Part of a small language model's weights.
Size: 9 layers, 4 heads of 32, MLP 512 squared ReLU, vocabulary 8192, 3.88M parameters.
Architecture: rotary positions, local attention windows, paired heads, exclusive self-attention.
Training: a variant of Adam for these matrices, 133M tokens, 16260 steps.
Each number is 128 + 24 x the weight over its row's rms, rounded and kept within 0 to 255. Layers, rows and columns count from 0. The size above them is the row's rms in percent of the matrix's.

# layer 2 MLP down (transposed), 512x128, rms 0.0948, rows 114-126, columns 0-127
size [ 20 154  25 133 146 149 148 140 125 137  26  15 140]
[[151 146 140 130 110 139 118 200 132 112 101 134 139 119 145 156 100 127 111 111 143 143 148 114 126 129 142 162 148  98 131 135 153  84 190 130 147 162 145  98 107  92 110 110 137 133  97 133  95 122 126 158 104 145 123 136 123 115 131 139 147 120 126 130 145 136 145 148 122 139 164  85  93  91 192 101 146 165 102  74  95 149 147 126 148 133 106 136 106  97 123 138 143  61 122 121 159 116 139 134 143  97  77  99 119 117 120 103 141 147 122 114 124 133 137 139  96 113 103 138 174 136 102  87  94  98 109 120]
 [157 103 149 161 123 132 134  95 173 109 133  72 146 135 141  97  90 173  91 119 127 128 135 113 122  91 130 150 127 151 101 150 144 113 108 113 130 144 145 131 143 139 144 101 132 132  92 131 110 112 111 114 119 160 115  99 120 144 111 130 133 106  78  71 152  80 137 140 131 147 182  96 143 127 106 107  74 155  81 127 118 129 111 138 160  92 138 156 149 113 111 149 157 147 109 118 117 171 125 145 129 102 151 127 128 141 165 183 102 117 101 129 123  80 115 138 129 160 140 130 149 154 103 146 135  85 102 137]
 [163 118 196 129 142 177 143 124 149  84 119  89 160 114  98 134 129 112 109 102 134 153 117 109 118 127 120 150  90 136 106 156 101  94 147 138 119 144 106 158 136 134 109 131  96 131 153 146 105 128 135 106 112 118  76  96 104 117 149 128 102 104 122 123 135 139  52 105 144 146 174 141 118 213 136 116 168 152 121 147  89 128 106 114 128  96 139 135 154 148 113 122 125  85 121 120 147 115 101  79 121 124 141  96 105 119 118 150 136 118 125 143 144  94 152 127 163 147 107 148 108  99 119 119 116 132 126 118]
 [145 123 124 123 127  97  97  95 140 123 149 107 124 156  98 118 156 107 121 115 133 104 145 152 101 127 119 133 146 114  54 129  67  94 107 114 143 147 161 143 146 123 107  98 108 126 126  74 150 140 136 134  82 119  86 120 141 141 139 125  98 119 154 146  79 135 145 119 102 126 114 124 106 127 187 133 136 115  96 119 126 150 125 119 117 110  62 148 114 129 101 127 173 116 134 107 146 119 109 128 133  68 124 175 123 150 106  91 115 177 147 134 173 109 148 121 165 157 134 111  94 135 113 159 123 132 128 148]
 [169 104 133 120 123 168 108 117 129 137  82 120 159 113 102  97 130 117 144 113 102 137 120  87 156 100 120 129 113  98  96 151  96 115 133 114  71 156  99 139 125 180 145 159  99 142 114 166 186 160 128 142 124 130 124 160 181 171 111  86 130 116 136  77 110 103 117 132 137 136 115 102 120 129 143 158 100 117 108  87 126 140 117 132 100 108 139 153 141 138 125 129 112  77 137 116  98 140  85 110 143 126 134 118 144  90 119 112 135 140 111 136  90  97 178 161 134 147 148 113 181 128 115 136 150 132 125 121]
 [187 145 132 138 137 137 122 117 154  99 115 140  94 130 120 120 116 108 148 100 136  96 123 138 104 126  98 115 110 133 158 126 128 115 130 115 157 176  69 130 136  93 142 148 172 111 123 137 131 144 186 147 110 102 106 102 152 131 145 127 139 170 160 126 133 156 132 169 154 126 127 139 124 150 132 151 102 126 129 148 152 157 109 136  82  87 150 143 152 164  76 113  96 126 154 152 146 124 107 153 156  90 140 146 106 124 156 141 162  92 110 132 131 103 127 188 164 125 164 160 129 143 166 117 104  97 101 151]
 [167 168 134 125 134  87 144 133 157 126 114 146 113 148 144 179 116 127 119 103 151 104 125 113 115 130 129  90 110 142  99 147 122 132 142 103 131 160 146 155 124 131 146  99 121 138  87 159 201 108 128 127 121 124 130 177 166 134 119  91 107 125 133 100  76 136 126  85 144 127 149 132 145 126 111 153 108 115 105  90 134 134 135 156 131  93 136 149 164 130 105  95 179  98 172 106 138 178 129 138 122 143 139 153 128  89  95 111 145 115 120 157 165 142 136 147 105 164 118 163 104 118  89 120  94 113 102  97]
 [122 129 124 113 131 125 139 138  81 114 105 129 161  97  88 150 115 104 113 112 158 111 102 124 163 179 127 102 153 132  65 111 126 187 125 108 162 102 116 126 116 116 156 170 129 150 141 151 148 120 124 122  90 138 117 127  88  81 142  98 138 121 136 174 161 143  65 100 123 138 100 108 101 132 152 135 156 138 109 131 126 126 108 121  88 119 137 132 137 125 167  80 173 150 177 138 178 117 120 124 146 126 115 110 133  95  96 120 115 149 134 155 134 131 119 108 138 146 120 150 137 113  98 127 122 130 176  95]
 [166 146 101 127 107  83  75  97 111  58 126 142 217 157 102 119 114 101 120 114 150 179 125 119 100 139 157 146 154 117 162 137 141 132 115  84 153 130 124 148 110 134 101 175 168 130 122 125  95 131 130 141 114 134  97 126 131 116 149  92 170 145  69 127 109 123 138 134 126 127 115 103 101 114 149 133 122 125 129 138 135 140 130  94 126 142 142 114 129 128  76 152 115  91 130 116 144 131 142 120  82 119 119  92 118  94 120 115 168 156 132 146 152 138 101 163 143 127 113 150 161 121 122 136 129 133 107 109]
 [129 101 138 139 108  96 141 108 141  87 145 103 114 144 103 146 136 164 103 133 104  70 116  93 117 153 118 181 156 139 135 145 132 107 120 126  86 112 152 167 115 132 131  85 132 125 134 145 135 162 108 115 132 140 114 138 112 160  94 102 118 106 112 124 108 119 154 114  90  95 104 144 127  91 117 115 130 114 179  97  94  90 142 127 111 160 133 119 152 162 149 167  98  82  98 166 146 160 117  97 114  71 102  97 147 124 106 126 111 103 165 117 101 121 121 117 116 128 117 144 144 155 142  87 137 115 173 135]
 [233 129 143 127 129 117 134  91 124 121 153 142  97 141 135 122 123 128  89 112 157 144 131 119 147 119  84 105 133 152  65 176 133 107 134 152 131 142 113 166 127 105 109 134 127  74 136 146 138 168  90 149 160 119 114 118 131 138  87 106 118 188 126 122  95 102 122 143 144 119 144 143 127 160 140 122 112 120 122 142 172 128 135 136 101 134 165 154 145 117 101 104 107 130 153  96 110 122 133 129 122  96 119 110 121  78 145 125 147 106 101 126 116 118 138 163 134 145 131 112 121 124  78 137 133  84 110  96]
 [177 119 136  96 145 195 146 106 130 155 128 152 112 136 143 123 136 127 152 125 128 123 100 115 135 148 155 152 132 143 123 180  93 161 132 130 110 125 121 139  91  92 137 126 148 120 131 120 127 121 182 107 132 193 141 113 157 125 140 129 156 141 130 105 151 121 104 167 168 154 123 123 101 143 117 150 122 127 157 152 157 149 144 133 106  83 183 166 105 164  98 118  88 140 135 124 119 100 105 136 142 131 145 119 107  85 162 127 117 114  78 106  79 116 114 109 128 116 141  86 143 155 138 146 134  95 158  93]
 [127 116 124 166 147 121 152 157 112 125 128 114 162 162 148 173 110 151 166 157  98 122 118  93 107 119 155 142 160 146 113 102 107  83 131 119 154  90 168  82  90 124 100 136 104 165 117 112 104 123 135 111 138 110 113 151 111 146  90 138 116 149 124  87 170 120 105 142  91 107  97 113 166 110 195 109 166 105  70  87 126 110 102 140 140 122 133 111 140 158 151 134 107 110 141 128 151 140 153 114 158 109 111  95 125 110 130 144 157 135 156 131 138 131 118 112 110 130 122 151 184 105 113 131 149 101 125 111]]
# layer 2 MLP up, 512x128, rms 0.104, rows 115-126, columns 0-127
size [164  29 131 135 144 155 139 117 126  32  23 126]
[[135 165  85 134 126 121 148 183 124 128 133 119 114 135 107 109  83 133 124 127 126 143 130 151 138 138 142 129 146 113 141 116 122 177 171 107 155 172 151  82 126  84 111 152 145 129 114 143 143 144 137 134 120 164 129 107 146 103 144 149 123  98  99 118 156 121  88 184 150 133 124 135  93  95  97 189 102 164 122 109 149 113 145 125 166 143 135  85 127 127 146 146 114 132 154 149 156 143 103 136 127 152 143 120 154 154 152 135 106 166 162 157 142 146  97 147  84 120 142  86 117 118 181 121 155 153 116 162]
 [ 88 147 154 150 143 114 115 121  92 142 133 149 109 144 126 101  95  92 150 116  84 119 121 124 154 133 169 108 126 110 151 118 154 169 117 131 107 113 143 101 139 171 149 119 136 157  82 125 137 112 129 107 153 102 142 104 183 102 144 154 124  91 150 147 100 151 147 124 130 120 123 123 110  95 112 134 143 157 139 102 125 198 137 103 117 156  89 102 147 133 171 128 114 141 130 145 146 149 126 138 139 129 129 126 109 125 128 149  79 156 101 144 151 163 147  60  89 114 109 116 164  87 129  99 149 146  83 132]
 [ 92 146  98 112 124 122 161 168  98 145  79 106 134  87 158  95  86 120  99 132 121 123 123 104 132 109 163 146 129 112 145 130 143 121 136  97 156 162 122 134 113 117 138 142 183 141 116 133 108 123 146 132 134 101 158 145 152 138 122 184 134 107  86 128 128 124 141 151 155 119  77  75 152 115 145 149 103 120 140 112 117 136 121 145 151 106 116  86 147 137 121 173 131 150 137 123 186 127 115 102 157 126 148 119 117 173 162 133 106 152 140 145 169 166  73 130  91 157 163 142 149 124 116 132 157 108 122 144]
 [144 150  97 107 125 132 108 173 129 141 118 153 116 103 102 114 116 153 116 139  78 196  77 132 164 123 140 133 104  75 140  97 157  92 136 109 154 155 144 130 130 107 148 164 149 125  92 133 143 116 181 143 124 109 174 137 139 116 129  98 126  98 126 125  94 120 105 123 170 146  97  98 104 134 110 116  90 111  94  90 126 122 114 136 150 158  81 128 115 164  97 134 108 105 157 114 111 153 118 117  96 139 144 122 114 136 154 129 146  85 127 129 140 128  75 135  96 100 135 137 153 119 163 122 118 161 116 111]
 [132 148 118 122  85 182 161  93  65 140 132 103 136  96 166 148 120 112  84 103 110 145 117 136 149 113 162 111 164 132 149 139 115 114 133 125 152 139 121 126 119 173 110 136 106 117 139 148 120 112 149 153 142 132 129 123 149  74 136 148 105 140 162 170  79 106 113 108 133 123 115 127 124 126 122 136 141 133 121 139  88 134 124  86  98 120 139 136 123 119 135 162 124 138 125 124 107 163 163 163 155 143 116 110 158 157 223 135 113 109 164 115 128 148  61 153 133 134 141 138 136 119 153 100 142 140 128 108]
 [129 139 131 133 152 140 115 140 133 163 104 184 113 120 159  81  96 154 120 101  83 132 125 186 153 115 169 105 108 118 144 187 109 151 161  85 166 131 102 109 106 138 183 122 110  92 109 130 136 143 123 131 149 104 169 106 156 122 128 164 129 103 109 131  91 117 116 130 183 134 154 129 117 102 131 157 115 120 165 123 113 125 127 126 122  81 136  86 117 125 129 141 135 123 128  85 127 128 153 150 134 126 130 187 124 164 124 128  97 168 124 161 157 119 122 125  98 112 130 130 166 134 127 155 142 131 130 161]
 [127 114 121 128 110 121  93 157 117 179 106 155 112  96 115 114 125 109 124  95 129 113 136 116 141 112 118 137 137 128 117  99 196 104 177 110 127 118 109 112 156 165 120 157 128 164 132 128 123 106 170 113 154 108 146 121 123 146 164 150 148  87 152 189 123 167 156 134 132 166 100 145 135 128  91 129 111 160 106 133 129 121  67 142 136 128 124  97 118 139 152 117 124 111 142  60 115 149  94 133 117 132  81 143 136 149 120 172  95 124 142 122 115 174 129 138 125 100  98 132 121 135 138 171 126 105  99 166]
 [116 123 162 105 137 126 176  85 138 120 147 132 122 129 113 133  84 172 149 107 122 112 133 165 134 137 139 124 120 126 160 139 102 118 140 105 102  79  87  96 105  93 141 131  94 119 132  98 139 185 155 112 164 144 160 152 108  86 123 117 133 102 124 102 147 102 110 122 124 128 122  96 109 134 128  98 150 152 164 117 115 166 130 179 165 104 100 138 118 129 145  92 108 132 147 140 129  95 100 120 123 134  95 114 120 140 101 157 109 132 137 120 107 130 145  95 117  87 147  88 111  90 107  55 162 127 112 147]
 [ 57 151 134 141 120 130 111  96  97 121 104 147 116  92 122 105 132 136  86 111 142 153 156 151 137 108 120 127 172 104 149 120 151 125 120 124 156 125 121 146 105 163 171  91 139 110 114  94 157  98 162 160 127 101 111 129 152  67 126 113 143 118 141 167 116 121 147 139 134 100 108  68 145 115 141 160 121 134 154 152 110 145 172 160 102 149 132 135  88 113 146 134 145 136 112 109 129 140 130 182 139 149 128 139  70 171 141 107 109 123 119 141 160 120 115 139 160 130  82 168 129 106 135 130 104 126 147 149]
 [101 137 111  99 166 160 113 119 119 126 100 144 111 108 143 106  99  99 158 126 111 119 108 145 174 154 159 117 145  72 135 162 155 133 151 111 133 120 126 101  96 141 183 119 117 144 102 131 117 116 165 138 156 129 167 121 133 104 147 165 147  75  85 161 152 138 130 105 128 123 124  77 120 104  96 114 134 136 101 154 111 157 152 114 141 143 106 109 102 126 124 135 115 164 113 138 162 138 120 148 115 150 154 173 105 143 153 174 110 155 104 143 154 158 121  93 127  78 104 126 149 116 136  78 108 139  95 138]
 [114 166  99 108 165 167 141 115  91 152 143 145  73 123 117 129  72 134 164 142  73 140 109 128 172 125 152 107 110 111 163 109 153 141 145  77 106 125 113 126 149 129 135  89 140 111 114 133  98 110 139 160 148 133 161 109 165 100 135 135 108  74 110 140 128 137 148 148 135 116 123 124 117 123  93 131 161 140 149 141  82 142 130 104 128 149  92 112 125 148 149 137 148 146 127  92 129 102 142 180 103 105 131 116  98 132 178 156 118 136 155 122 112 154 124  77 143 110 141 161 137 100 150 117 151 105 104 104]
 [122 118 159 139 125 161  93 155 111 125 166 118 135 141 119 123  91 119 121 119 120 141 158 173 182 106 143 124 175  93 133 123 149 102  99 108 158 150 128 115 105 149 139 110 121 114 126 142 152 104 168 141 138  90 138 151  97 102 161  89 119 151 134 129 152 140 120 124 107 141 110 111  89  76 148 157 133 143 131 101  75 179 151 112 106 147 146 151  84 124 130 151 154 138 115 143 164 131  89 149 130 121 141 117 131 155  95 135 124 141 124  94 140 109 113 139 139 120 102 141 152  62 143 105 125 179 164 162]]